{
  "n_layer": 9,
  "n_head": 5,
  "norm": "rmsnorm",
  "init": "normal",
  "optimizer": "soap_variant",
  "lr_head": 0.00714,
  "schedule": "wsd",
  "dataset": "wikipedia_en"
}
Each number is 128 + 24 x the weight over its row's rms, rounded and kept within 0 to 255. Layers, rows and columns count from 0. Numbers have three digits each. The size before them is the row's rms in percent of the matrix's.

# down: layer 6 MLP down (transposed), 512x160, rms 0.139, rows 335-389, columns 0-79
# gate: layer 6 MLP gate, 512x160, rms 0.154, rows 336-389, columns 0-79
# up: layer 6 MLP up, 512x160, rms 0.15, rows 336-389, columns 0-79
down335 106:111134110190116121110122155105140139115129121121126149109111113109183145120153117112133177133127140139118189113101076108139155139170146114105146126146131125178148114114114117090132150116120136097100125121138143100131128136095109082093111157
gate336 101:136137132146107148117100132111149117123135105107094127136162134155185130110147098183112088104124130102144114140133135099086126110140171130105111110074090162121157108103140197124147144108126119107109124102139134134069147147116153138141146106
up336 093:136161158115155122153119111090106147126110112104139145140129114142128129120145090092148155129138130152128105091105136146124164127104080107121099133127115109150128147105182120123165102132121140130081133074107149147123132112107137109122173103
down336 099:118127122146132103098139128168142115130102133130102102110126126123137133119121112101150084153114122132136135146141130099137134101110148174125137132134115143124149152132142101187098134100120109095116123128134108134108125171122104111146101102
gate337 098:110115099124100154141144121123140113115174092113116090105142125157119123126126141127120144137093128129145089088140092159134100108096137140138126183137108120122116109123121160130100122122169125085085119122187120114196138103127146142102136137
up337 105:129116141127134156126120141091115106136148116079133102105105113209119160109170126093114137076118102103147148093140104160095124109107173136158131082149143204133111135099104144131124157070125140129120093131128123164122109156133160113154125164
down337 101:176080112120133183100132146144141124157123113105092133169121076104125128093171108141069116132100102093136151113127172119129166152160130158137096130134099168102103087098102129138107139129146148170136113129106100147171159112083147137146121106
gate338 102:091144142164148141119168163154154159109108108124133087152115131149074112113092165170135099097155091140128146123124166124128087134136153115115118130186160118115127147180128122138118117152104131111154163096124120134167106114130154113113132179
up338 098:106081115111160137100132120081139109202094124138110143169147110083132112126146179114133141114113195160101107113140171133110113138122112128131141090124133111106101120118111130148138121129087118144105119131110128128086121121179153141142169143
down338 097:121128147141104132124132111131143092142125108128129127139170093111109154109115154156180153132151139155134109129119151090118126099119148121098111119122107160119053116136126135114110152125164111096130104077122107133130142101149156092135147175
gate339 096:092130122136120120112127118097122183138119106115123086128128059132111122134114129129143151141156137136103159077133116127107115107163171166115117163093141129149078116155074133142096112158114156140142123127148107119101120121086138138183132092
up339 102:094114117116137110137143102078123115101138109103156102127128131134141129169097193125182097155149111144168144113200147107139111080129125174106135153127129107140146174137104114118112122161146106103095137110114129119105113143114133100138153110
down339 107:149132113106100138146128111126130132149147120215110157103153146144150074096150170118129109092133121110112101093130117099120091126099111138133103130125124122080108153162074139126138079113120102144140162140145125154129151117082124163116128107
gate340 103:128118154176133101129125141109098159121117150166131162142140111089100154140114125165141117134125120140141125157131163162112099126176134124155186150145127117107145154111150126137165153066117145153150147134112107086143146098109094088152131120
up340 107:098158129118110149118106116142134155141103140144174166147104134093195108116120126160176134122176141157126139115158134168102137106093141137165138125058141122135118107150148131121127146122121121118082155173122103120130138154077134144139100155
down340 097:107135126076111123091136143105137127134124109103166136111127092110162138153122132138179092126144113124095139123092157106108126122105147052091125139104117122153153147085130105121162120101126141105092094137111138112122105132117121112159136118
gate341 098:128152138166108108107120099161123153117117157110105125166133125104140160128089130139142090112119124093101140129165121136150123092104159140125126131137105150108104126112114156125161096123157086093131126149149129157144130146117073174147134130
up341 099:131150154098125144108177146139146091130094109159176131087173122167111102095114127148116134080123168140130153109074095143122132129137139139133144101135138133114188110163130147124133136126112134101096123159102135129118139148143121135068136129
down341 099:107131108136168147102142141137091133153137133138132124166113110104110140139117151133146145159134169155105131118137111152105120148121089117129092123147161103129157128142112153135163099131137105147140123108147110176128134131076124117150099114
gate342 093:104129101139136123117172153125138147133151114146128055106118185174171157078152121123118072141142148114100141120123108094171131113167152125108105095129141123133099088115121160145132145156110129123122123151110153101126170129113103126126158144
up342 093:070151125122126133131133168133102135121150134085136076136078176134158130141142145091156091131168124090131122128176101118117139120128161096117077066095145139126111112082137122165058127123108126130138134157116177102124163148139109142127147147
down342 097:161076086134135188130122137122113111133110089131130079103151089113125132139107111131105096122108139101130125098130141163122118143132104104149114127139090109107125140121133160097091116088145143187127148175109166113145113102128174131116123105
gate343 089:163110107110125102121076157120153127140153090126140140167150131119143097155127104081107123086125143107088106136112097119142085117163113173115160114148128125107133112155098114106131087162150159102174120153151130111116144123106122072162203132
up343 097:095143133128131146139150109152121116138113128142134109130157112134154184109124140134153122110142110122139067144149162165148136105089171148119102159119078134137125116116150128137168159116157127126102159101095137115110089116128137119151103144
down343 095:089150104140141131192096109088092145151097149138127148103112113128105127114093145108109144154165111119115079146121122096124151099114120098150175171132087123095106137137157159168133118123151120108119122145152126115148155130093172145135104104
gate344 096:151140113083160112100091170100103141094123096118162126124120131130123126135119154120136096112153117139094153122147150107127161119172120130118134122125163149158134131114143149091110120117160144164158123135098139122151181120147147182128115097
up344 106:125104102146121149157172105141134161082104115107115128159089089083139120099096147154096176119122084120094113136112118146095112146132119131160135097140092116119120144108115119184152093140084174112067122156088102154168146152137095101103130128
down344 098:105113115105129120150132070187098167134128103135095126092147121108120145160095129122122128148131085141157137167122113125142082136148076132131152138137132123151138146116098150149112109122095116070082135148112103148140128131107154118152150104
gate345 099:145161120109092061172091145138132159151132067125155114144139098113131163078136137115134105144091130117149126138144178135126109113130085163158065134106138111185139170154143134135112123100080137096093153115149142114146113076146146131119129112
up345 100:082137144151104155113111110133119129156136120133109100143160107110106123113150115152133081157137145097132143147122123121122146106107134108102131174129113137156122124176113128145142133082095117157104154150134159182149120114094130095078136079
down345 099:109127158138093179098114135075120112091130082141079150120132115132138144092136125127134119144158146126088101177154124097153139110076127128113130116134075129118077123168119130149146143123099171113121124140144100198142123154156125141103115102
gate346 106:111137154130176120120116103160166134092148104107139089134109136144123137119128136136142163100102113168134145109098130151108147120131117079049118141134111120115157104097115119143112152149095103121169148126159143139102157147099085141105123136
up346 092:119108129133107097093140125131113149125143141111146123160108109124117128146161133138112172148153126113100167118096119134162136118139155189108123119195142138108143106164145094164122135116150147176161105160131128124166159170133138069158127142
down346 103:147102130084175140113087129127148125109165133117170143143102109195136080129106170128146112132125146147138140111108118124112103114115115154100160153175152105113157148120088137106125112120152105150136097104170149111128157153126115124112121179
gate347 101:152123140127129106101139141105110105127126171121160130105122141140157158139092107128120082139122138159102136138081137149136078137134144128169183117101077073117118133132137099063098133184181142128149141138129086111145124114130101157120103128
up347 105:134106133146103168174128124126114120101089132111107112123122163119150126137165150181107099117136092146100138148137123140137106156143118119132117127090124137113130177156141072108110157124126108106125131126109135128152179117123127119129098092
down347 097:158117180128123172120152122120165128136103156117090104110192141107107097088146177081131109144121165096164097165136164157108120140116151111122129167123161080105118166086114116151097111138150150089155145106121154159090107152134153118113118132
gate348 095:126115122132121108112149103143112129079114119134174168123121142119145077114097159158136169164176090159113110112147167140121111122122131182149081181128166109167134123129116144128141157089106134151113137122097162151138156119148138138142101122
up348 100:096130131160179116159077133113100152061130103136127124151112134136132122101134142130097105109169119170139149135156091109139121125117108136138125144094125099120088133104143150087161105108100138162112107142097152077104160092139144145150087147
down348 095:109145120087094112124132168105142135081112204102156169117084100131130138159163109127115124107115137129116129125117115125144113154132101168140090120126083104131180143097139142093120175129118132122108135131160098124140129105130129113127169126
gate349 090:109114118116117121129095115138160130106094102084125065127156123102111164159127136150110150111164128138088123103141133114132141183130122126126164133097087146074139136106164155153152085129113131092129085132143122102113196100129121157142166130
up349 096:124126078090145122134131111126142127143145148125146096110108178171096080141125099120140128155136142125102122160147160175103158105117178111144121104128153087144172085129126114119144134098129138126116124127163109134123111168120128095116165149
down349 097:120130109141098198126127125117146141172149118118084139154128135135137091149152071124102143117128108162084139101115132112129136147123123133158125117148138150128152130140160114132148166161144141098144124157176142107160109127147156128151147163
gate350 106:133122120163131117137133130137124162088096091138101145117162123145129131116153131181117115119176113151131178140086153134138158156138170140151106122129134179117102184113153160115147170134141117131096067104110133092151133065088147139149162107
up350 101:136126155107151084099113098119148073136131088147121164117103112117105155165084124135139095134169119143116157159150131132171114098101123149130112152133143117100135084186157105131112100139143116161168156127132109168127060138096108114112127129
down350 103:108129115146124135128095108190171124148112084137118133145135101165114091100097127159127155150173124124122118146099150126143092147130126100112165134117118149112081125117110141105171120089138129131114106121150114104186175130076094126148148131
gate351 095:109175131122123118145141147161084153129146132148135144147147076165083169175118123113107119132114129150120118165128102131118118131153114144153115143123116158122111150155143171147117097195150072153147165145103118177138161098154168131173160135
up351 106:061133106132102128137109098178119164139112153119132129127130118154091089147137163127134146119085146086147106141166073092147111133091119126125121128120109109136129144166150150163077151125112114164116134146092140163129115134165157139129147126
down351 098:132144124088100213089120157139111149146123163141110152127117153106171072119157146130128126127124130113151138108148127134143084083123101096123113120126105097112152109100103097102137136112100119116136150123108135086104122128180126101110086110
gate352 096:106143115159115068146115132092182155136156143150179162114163126097141064120116145160145140133138140200106140136132137170153110118128097114167113167152116104150165107096131124153120151135166125129120128106094117104102106151139120144126091129
up352 100:095112111124136135113157159094154116148163144080131108146174145102140097122154130134118144114114135138141131143116123068148140099151100091108110136139111116101136145141129129192108144132132145111114107092102139135137143140183122127124174162
down352 102:162142110130066127140142132133114102158120130136097164130099157124153161147146094125116163112127128118166131110126141129087176117132182139143135114125093155171133109143139102082124153139153105160142114139114146150153130137107130132100103197
gate353 103:141135111133090142155147164135136160144145098181161114124105118167124111096118160141110094109101149116136135107118159143106117162105159151172128085184133113099111118121093130113127121116132129115123150110146125164102127146128106150122141134
up353 093:167131112120098135131105131118110116124158095144147148114145162098100137115174106111151108109095125125175132084124139149127112121097108091153138120148131111109094160132157129090102117100103127115124132149115123144084118094133156136136186135
down353 106:151140128117124087096112140100132154106109098128174160111144165124117133101134108147134100120121123108174100095143143118098073125132125118129099098152100148127110132110140109160134101113156143130097144179091149139101097105138114097096135162
gate354 095:111094142119130120142108137141052109148136136126130135118086101126160122143131155144124128132165102137124104099137069146178102122118141122113161132108154143134135122123136149150149106123120113110138150171122154118171108112101079106165122157
up354 098:144149154143124084143130121093110157163119134112104124165113118179142064147163117160102124146137099135101173137112121173128118102124095119105116114161124117188156169123096141101126132153089111120130110172105144069099109144110128131109112119
down354 098:101151152115131099082125147101093133140139141137125138125172105164091124144088114096168157102163113105135109126140069123163135115143113158112085121120142134142123116143159161130149118154138121135107143137146142109147082127116112108121091181
gate355 107:157154133094150110120125095145151112102137048122117132135128115107099115078184138104117145110119130153131138134166152137124123112112055117167130120136111121117156104157112116136165089160133167160135119132134144128178169106080154130084141129
up355 107:098139143095143147109092110120114124134127094123121080156123155146128138119141166097064145110133154090135133127156134164098153124106129115124113146132067143166123121165131065137165157133140175144159145113133140133131133090151131115084112123
down355 104:113108113108136206074088153166114100107142094102115115183118127160126142112157145082109126127126123139109160125134107139128141118095135111122160134139081091105171110125106149121144146129121143130096108115103132138115103140138118132071129094
gate356 101:085113131173127134077137124083105159121183154155131157155147131078188100123080108111111118129149152104099126159056116156108102121148157132107105120123142149139154145140147130106156130128130141117117144110135142128131130146112106168080125135
up356 102:146126145129121149084136123115103133124126097107118116141131150104101113103134088120099110104108120155181141104146157149108140111143137153159109128102115155111126147123141125137107154135113148126124158120099134172101117150194110109126113114
down356 097:148141144092156115107118096123152113115141132143106117157194124123116107094113099130108138125101115140149162093067143123110105098117138108100163115149103152154133135132174107150106126097092140123124141090167118101134139146148128134104199121
gate357 096:137110129139169174168109144107091146127162130081132096131153174163094123151126119144135137164116125145133100166162100156121113125140157128135128118143102128125137133174146130109079140167161170139133150165122140146141122110105121118135108131
up357 094:191128137127126140098136123110132116107114108126149104107154130135161108142121145149117130183121142173182159119146118136138115132138112099121167154101114128072133103176175138135125127138161146127130103119167074094158108098090151106123133100
down357 096:123081147133146110140102120132121105112123123078123139123114113159132151111125130120120118134146080174170139132180124117149141115091102095138134142159131114096111144159068128138162092154109161109151137144165159104154105144094160077121146088
gate358 106:123141164095164113080114131145109089101170102096147155134140137111086144125118175107150158113139126127136121106108094142135156105131160146081117102094123118121157122137136092137096112110150125147124169176158119151121148088091125149111159097
up358 098:108155142083123141093157104147133083085121107087141119121118136132092149120120119097127116152153105192088147144105151137107121082104142135153150132093143108121130129169094119103144128130147152131150164133150137141194153137075128179169157107
down358 105:106116143139131110144158114116113116121147135117124169167120131096171141123139103162111161134106157135099107109147147107131133070110178139087140141192106114107139156176109121112148162152168089122150158155110122116127137114151159169127139129
gate359 089:125108155105115164163116123135104124136116140083109073147128096157132159139116084079109156150155101126084149112173160137150124155150134136157131141139119142095115134113065121106130146141130130126118093141128160146134092112112103114092127119
up359 097:163097134134161150106129130193147100131162134168155155146123087151132130129121113117124135122104144120175111124131130105111158127099116147156107116152123121080075144120123139148150089110141104158163125126116131134126115094158139130115128118
down359 098:144129143135120154101120152155120115107125110178179126091128095124156132141156096147098128154148141089100132106120106154107125150124114090133122110136117112160151138147096145102119132176084143110107106099130152114124137115116151152159075131
gate360 101:125126085129148125168129128112108133116128169105148110153086144112110127132125128118130104149145134145131138131111147111102108137141134201084091123086112149155098179123110115165095108148092113117088164145138138122126127157084113122167150122
up360 092:140131147119123160150091118095163127070123103107129119138085101115109141121155125132122097104106163202164108148127134084086153124114136159157160135148121129111135152144152112126122133090132102044110128188083140127127139121148110123144128105
down360 100:138157145121138128089110124112137145132113119105129127068131118114096123130151103070121116105111177182092090143102131123168144078179148125130123129139155081159151101117142140120168145128129127119185163120107136164114175095146144150125127097
gate361 098:097118129152152112130110147119132106122101113178115126141161126140107085148165096153086139106141106126097141120120146141101131166116141166128154147111136105170176137134143190100108097151143131086139130123115123095132107080123127130149138141
up361 106:119100112147112134150121121094113130149132124162076123089154109153112101118136119132127146098099144117125106116125089146108134151115149157146109154125146132176129115089141209093095150167161145113115103100115128102121170157111121133158136117
down361 108:100124106134144065105126101088075082156127123134136134158142133123136118155121152159111176134123117146171130121117153117129108107109110125159078141140153116179132114115103092117133121128163137131092155106138121145139111084118117085121137119
gate362 100:127122101169142115125112130183136143142159155154134135119157155150106168148123116103136100100162091135154147152123177138116105130087143189077125099123106162103167161102078128195080113130088129174141135166137151119140122114152121123148145120
up362 099:142140135115153158105178118123109150134140164167103162145173118140137108083130088104197156144112127113128156146155115110154122128139113130145132168129109152127140175139124129107157123174149148110100135134127103098151095138107093093148149141
down362 102:138117142143111207130145112109116141095150131145121181113119154159182100092132126133154125123108105123122063148137143109156135121153146097141168114137133173136061136133156080158133152146143162136127084126159106067097146134136137114160129146
gate363 099:148119139124134115129119169115159150113123184128127143090133158162119144145107122104111137151103127138148137121086068141148134122138127172157114171129124155148158095129146110161115119123115124107099123086124120128093155147135146142118125150
up363 102:156164138130157173139132136123179115176153090134139092156148119125124140110169151128158149111112172132115140116133156103085131111115155113132181173074128171105094111147111102150136090169150134130128130159102136114147143107117114088121090132
down363 099:140123189098124047130098083079154129104111168112152116118099155091143145126075132165128125143117155126132051135085112096092143124135142117116170167137179148133098123132139108144122120126152138120135150081117104115128084126113154124109100119
gate364 097:104143119128095131149099150091140159113109105122086087139101100125129154161113169179178134127073137110145068111122125138142117113134128137169149121116123150131100127143128144098123150130160112139095123127132155146090152139148113127189130148
up364 098:059141145166117141136196155146152169142164141150125142158121115125107158145108072119169131115108151124078141107124143129143111164134168120102149120126073143117095151118167120095151121122150165141148123134111109167150122101143116152128116124
down364 101:162162130110129146109114111106109153175135149145170179163116115135131127099105110160120144128100111130073182170156100119096138110152115125143155081118151098160149150131139154119142106122135083143130093137166117127169088117139153123174118145
gate365 096:118144085177135130088112099137116153132122165106079148126175140076140069132115116133176111131105067103161130180134158129138126153142123102098091125114149143088162135121122169129088149170112103139124155129108126113134179099163131113122130114
up365 096:108147138072149140149083111116144083129145102168089131122123150135104108141138157131142122127118180098105116184119091105130170130112109113143113109127120071126116148138145090148131165140104099176130116137137151121146143136118168168105180122
down365 103:139126136129088171135156125122163149132093152105128120124109104126107109132136095107132090165165139108153098121100163124139104168125138089102127113119114113132148117106128105101164144118155139106135109091138151119091164162144120096103117104
gate366 095:126104122116135169100137137117153097118148117104120208158148137170122103102153132118160182109114126093121153153154104124122095130155134102127086127146167132098092145163104120101121154141129128115191112120128088134109102109123132103105147160
up366 094:126168135119127113115128093093137119146101144141139106134113152086132110135154091181137149152120145070151151128117155109148144127137123120137092110120120131177132126124148093132143116124127134148057192146117147156122147145167147141094135080
down366 088:154183095129147076143139147129134154158140106143150118131090111175137119137107165134145126134122131138098143079128168161128127128093124178122146124148134088146140157102137137137124160143128129172095151125112105112147132157116105131134143126
gate367 101:121107129113097133147117140143132149136163088102147146138179143157092107135102145153169114137145092117104147153107101093150123103134132097151151104119120145120143130136149119144119114183083129150157131134111059145082138092164097133133162148
up367 101:134153144121106133114170066119141186151098096092130127119107107147170131088128138076090130137133137137161138156121149130113180164121071129144130143127082155156130137101188136123136138132135112167139123137099101113121128092163165129144125116
down367 102:102096142157155146129097157117095141126114071159117120114121102141138147119144126141176122118116178105154145109135137119143127117140163133151084178123132092055149108190123128117155146114084151128138104184157134158117123156098067135121080139
gate368 108:140153085102134127102069107134144155129135109099092115118141155090104118117075109133156138128140168103129117134128156176104091135101179155085149121158141042134136157143134144143175146110091111105146106118137142172129173164111118099105150139
up368 108:099130148103090141118089122112107118136128157096131120086132166114127122133082146119086120110116103148160102090130126158100167082140133116143121125128098123106122119106113100122116160123112117137113145150143116192096128110111153105167131161
down368 101:148144085138139151089167146149136164159082090128101118143144111148144123147142130120116158145094095132116121119147114148105132158085148166122118161152121136157119133153127106123154116147157072096134159165130175112132143139165088135079149182
gate369 101:094110128104133131119114146109152123112112171130127145127163171091160146146151083125116105098130143129108112131162114146121126123106102121107134161091138190087119100096111122095098132148138139091111106167126135152176159112157095131107102096
up369 108:144122118106118124145143177105095150149152095161090152128089147131122095150109135126173112135129087160158114098106115123112141178063145144157127130143120093126124168118146131119121111107126113106133126163166152157080123083135119115115114082
down369 104:138140134114156115107123104128144146135122102133131103118084085118120144128105176106144110105125166107117101139128103163120133134139113133073067098132124112107065130136119116144117153157094123181082114081108099158116082181103142110121124151
gate370 097:151086137123151144101141112091174099172112132135134119176141137139135135142116096112136115123113093090115114136189130176153164126113116125147124143171161159138119183152137122131108131120137124136134089105153101112162134146136142155137108092
up370 095:144143116116134129146149133119088136117161117108122143125132125163113080150104146178109090084149109113104123144132103127110146159074155145165128085116106121123124155113117163127119108099104109130114144160147124107114106114119128122103144110
down370 098:143149102148129122160166107121160046132140088154133150123170143151116136183096150122106107080168107090171124157136124132143162152119133117148110161128105084110132119151164184128142108147109150147138120142141150103121095111105089101152101119
gate371 102:102103164107150142132178097115087098143128145165118112145123115082140157090126138092145089110103155116121177149127145138107127103126069134116158142112098132111134120083174126134125127079130138114133108092182105136136097150150107139119104143
up371 093:139142099166119120114089119084134145107140141100086127148144136125114136111086097137097102147097115128066115085118124133112086118142112170156121139159128106106119112174130151136085103132102125151130116166087127090160156124111137128148114133
down371 098:114159108122123074110112150135149142138129147141120128068170105104094154140086150115162119099126115147124137127160113116163124108139164121146151130131118133109108169097122193164123124115114078149110149125106136130126081138087090113080160113
gate372 103:144124194137105132160107135115152138171104164139074108093124165093140127109135133114120182124152164148105116118148160149071113157092150108153133128157130115102144127084119172172148132152120108096120130152146114113129140112153140155110142142
up372 101:139108121095083146097134150109119140116108085174101116089155123144123161135145159147107178131120147124129122166131105087134123173142185143143108150092152176115114148103145123143138143118116119116120135143132127101140119180171146141123113132
down372 103:151109144126148097142094118139121147097128151112119148135072122124088087125127156058148096131178152093154153123143124113132163107156160158133180117146124114167091154161125139122102144155163095135122104101114128132149148133125131157103109171
gate373 096:100135141076088149124108133141099143132102185136110080094153111157155160120123186133125139112146133102140155155150161089171133149157131109079124102100103096111147123122110149106086120120141149155085109095152110150100111120114141094150109081
up373 100:101135154132097112144127134093110116161124123089134138181111131113147151177149152110162139108101169119108141183121154081138148167119127145124093155143087143116174126138122176106138126151182136128124140093134169150109098117113117123155152135
down373 102:106148175111121138155134089178162147142131115113146117036134104120145138103130121155105115090096141123133103111130144067099141174130137140132096142133128196128107126122128134099114145126151125131156103171123135123161092118150155149122117102
gate374 111:167117149169140127157168103091113102152155127150144130120083133174138139105110107149141116121175159121153152127143168159150130102097151151142149140163155091095134141150112120080136121131121113098097156125157144113125109173117096101132132084
up374 110:154141189106140164104138118139145102120126104093108151132094116117136128140134147089098116171140115123111113112100124136177146173134184148118148116131088116111129151124103108142131143128111163108141158108141121095125132127067143162176148144
down374 104:131079110127113136127128161107121153096098126139132126148131125162112138138199104202142159150157108152096132116108055141143126117159137149160130142129126113145155144165120142134102081122136156122108107132126117104149099176143136131135114105
gate375 098:119101122096076159152160139108127094118115140126128162141123123120160159113090121133120082106139138137114127124160107149158126104097205145140109112121143136054117156104155115130087149083145136100117120133151111116144099106098158138170116104
up375 089:125141151127157116120094119140153111131142153147106113129180151131150111122122157126077124140097122127132084096170131072148121080163123119131145192144087138156111135172102136154140137140105159174132154128107153148129188162103143136114156063
down375 088:151125120143123033140145106116109129139115148117146136103150104108129097151090128139119118135152130117100139117140139102147135139114120109173128136164111119114136129105155133147105133118072155101136139114139111127121141099131153108118135156
gate376 100:130129114090123144148133155154113147139117115126111128092152134126184116079140135107117108154115091122163142120132118157152181104143138113127091129067150136134149114128126120114115155143113139086141106086116153124162116110100166132084098171
up376 100:149162137112157140187116111139130106134134088173127165135128097158165165142131140179121083090139132115138109105126113170131152104158101139135127182123144147129142123135149154133137150077125135144113144146116141069100129167139128135097119115
down376 103:136116150115114102146093116128104125097150152115128095152103128110124113106160119147087148159147108098119120119109109077119139169130144102142116146130115088114106088132134081131112089147153109126148115099149108125132093077095078054109099141
gate377 095:132159140135097167123127147094107113157133116138134114134157136163116131178143172110153140129103116091089147174148139146118102139117140119094144092100122145115132117104150157105157139086135151144144096098174116144133124131102162177167141107
up377 094:136125071147137085096143124132112108076169110153143148165123090134077099147125104120139081090164124151135124152098080128102087106129146121180152151149075147181116139110140132125132113158141171131123163137143109105156119118150165082129168133
down377 099:117172132141155127102153159117143116139160115140163100150155152121152128112163134152083109134132152108106102135127135145135091090109126127123149167122094121115136107102163090132152128161111088145148093089127128132122077136141154173149113147
gate378 104:112138128129104099077115163154092119124130141132091091168168132160125134149168151125125112110158137130120148080132128153146100137153103132114143163111153141093139127118153102114162127132152111110156113130111154143139138112137096168135105095
up378 098:074140108140107144134097118132111153136080113098108141113140131128118147129122080131099141142121129121118124123154128155097125107149115145135087143154135098140137100133104166092128174128122100118106084120169157103143152131100089156125086140
down378 104:104109118136151145142123103135093130115183141166120158110124148134075152121120129106134159112134125131127145124190100135131161149133142157130120163119128139151122099140076119083143135114143111106152120114174144114154151106149098140165108145
gate379 086:161172109132137128126103134116122114063119128121174159131138139196125122108137099134125111127116173137176112151153141144120130164143117168102171114122144128124088112102126148097103130140116075124129139124143141126110114173186119141113139157
up379 102:140152139134131147120154066154161125137102173164133133091070084148147142110161097105110119076119114112112124146138136160126154155096148135132130121106143126149133128107135097131128130135099140143148130079109109121114117129142150163165091116
down379 095:156124126152124180157147139125148163092159157141206111146182134105138123140127117128169158132152161131117137145093120119141102141137085157128108112146123128104152170133136098115125134118139110110167124184147146107125140088108121093177132126
gate380 104:142131121161181108170123101143073172140096119120134138145109119123114118139160146145101109127106093123140167137106077129135147150138146161105165127175161143108104116125110127135139104103123095122143146139141103137134146159127131071117101109
up380 095:109144120126147203079134135142143086082094136158085124108127089149134140115139075120142152104143108120107094105139137150143175126112135120131171126101131127085128145148075157129124152140106134145107145123125140126163086179099096071155142091
down380 099:164125115096133141144118098120089180166130149093155137142129124112107157086114174101115144133103129145140117116141116121123148074084199119098088122135135125143112116121128154101084153137107120162102152158145144126151111154133116150117107139
gate381 091:147122123136160072173172130136152126126147099168085111123117155124094096123117156145163094146113079133147163096124135126179126079130078141139117127169122143092144116105116125143125120127090125134149137118118145140135113116123139179108121151
up381 090:117161104133159120122112126114117201127124124107131102131137134122101133154089199138160118132120145102122162092138137098094115114164110132116128107094106122098130158121104115190116149168112152124141109115096134171109115134166148164106134154
down381 095:157113111074112128155142124139117114110149147124141108061150126147128145086167126134114163150142142114142144108121111137161096110092123120121116075131125142176171161104145118136111150114129199137141105130143120172146130122162133110122128076
gate382 109:134111109103192129122146118083135107151117115153158097146171135140116100119145146130144163108169072130098105132149115155124105149165133143108112111111116118115133146131151107090132135139127117101170152122138147140169176170119156160130148152
up382 105:156113114127135145122153179114105124139137125141112142106127123137119062100157124100127149142154096154082118129154107122163069125135115127147138098077153128125137153141110125148128129089150124130182162121155092087163153130119139130151168152
down382 104:138104181074093069134105144142126168094154141148120109098146118140145106142148137120139103131119093155134131134140102130151091102138123149107126145125116114080117117105128137160111116104158102104142177118140073159130128146153086092122168148
gate383 098:121124137101123122109077104169114171141189177142106120166122146135132138134123138105107115128120113090119106145153110146155118106147130139124138142114101113116100173146129097186121146087110103106136110149098168131113160129096139111125138105
up383 094:134122169092131116094117140199143143139125158130117131102109141127134123148106130088169126119149097104110113121181107098138156116132126131116140139128170151129109106128096122166102140071101123091134109135148148133159132139135117137107118134
down383 098:124089166125137106126131149155119167138125147121113149114122153163130145156106110171136134144139106118100135119147171120073126148156087168114147146135159104139107118145119130135144131100135098072078159152106096097113120149136118151131151099
gate384 096:135131143139136133125121153136173138174113141148139125155145147103138129129139112108186146125200139095150117095118147107139122100114137160113126133095102111153173149143164166124121159115103136095116094133150107093121138090116137080154103120
up384 098:145153133141149116168085112142109097086146157143145093136166111168135174115092102109098120115133105128143133100140115177113121109181133089155105099104118112150171135117115096117116120156172115119118186088116167130128134125105135093139110143
down384 104:188155137158124132199093145153117136127142183151146122179138136134136148103129175117106115092144167102152160111108111130156129120138136132163092109117174152122116164084138175155125164123114120114163129129124157102118134082123102125148106115
gate385 089:102118109112130147111132110122145086174109149157137146097134121072146142162144136113133117111150150114136142137096140113093129150136125151137131136133142111099098134102154121159176123111155147079114136132108140156111064152119122131140092117
up385 096:100175110137121119146084128088134153169107141145102129118120117116150118128113140107138154150142083098169109138174129110159158180148123139154136167130115154169120125145127148117127147123098136153110127127120090131085139141155150094094119160
down385 098:126146127113123069166133086169147120143168121117143143107125153181124124092140098159132137053100155102098107165085103095112118130150113147127112122111095110145117143137121141135132091129120122101121153204133133143175168149132141112110098119
gate386 091:133147101120102138117127131125103120089085116158150135155134132160142121139142110128142160075145147141147084109124117111123101128135112124125168130085087158089135101119119176114138123127108123082092085102123094160145122138112116122093099147
up386 101:120111142095139153144098130111149115155115103130138122163108147161127120084124121122094141131164127110120134140119110135148100116111134128122108181155146169109076101135113151110120150125107087114165121177164129165129164164127103071148159127
down386 100:157132145158129166138142184100149120145113138116096120116105107120123132175139155153123114162080142086126152170110098093161155142115179113171152121104123085129141138129116120094129128154163149140128173130163143132112153081102122168107143160
gate387 099:074124099166089150168184127116120112094109152123124130151130123128122104109127120161129076140160100123114127111111114143192116125171144132143108103138137155109155138118117115121106132119092142111136095099095107140151144092134146102121113136
up387 099:096109153112106118122156133148139131137132116097153137147142141102122124113121137169072114126167122097087167095127087144153099119131117109071105129135152112101165103137151164139100128069099111123110113127099151135139121107152139086115108148
down387 100:123112091168101140106101124165157108141112085141120113152134070109121125115143106094078150131076126124150167114146105153127121114172169135167126158126148112122107118144145134144128195187168132108110128159122097085137099152120146159102102110
gate388 097:129111189153170132134136084118075106193131082129155098148106097100104196188152109119149156122101121149144134085102122142155123144123105124159108117143101148135143113138115100164128113135090136099108177119152118117075130158132115099118169114
up388 104:109144111066109109181129109133138164103079107143159089125123120097095182135127105107091120156116114141180097096093152169085125113122130121172136113130139093137157123096118124151136144136165160118074122116112144112112157111107141139130110113
down388 098:123145142137137087096135115163140146068112120127081122147134119107136143145156146142131152156106132153169108083081142147127144163128089137157165138138104145091120157126109137150157091139171140165111113141087143188132109170103141100133103161
gate389 117:131175134151113111117122103178145116191124130125156132116121151122104090141127150146182125142112105140106175135159106133148127131130096133136137099162147104101140134118097087104110096125157128160156149092084136169122114140098117124144111139
up389 106:108132134098128110161143118135112145123120121162082120107133126142120169147135147108138159099089093101101099131142147131114128128092120147129124098118102148154103181105158160134080130128172142118123140098093172108114115165156112135138108132
down389 102:129116105164177190126146136150144072096096100135132166127117112168133141131150091100108106182079123123141134126145139114153132114140107143166134160142102158113143138140150116134142132118144124113129154135150152085155157137135147141133140121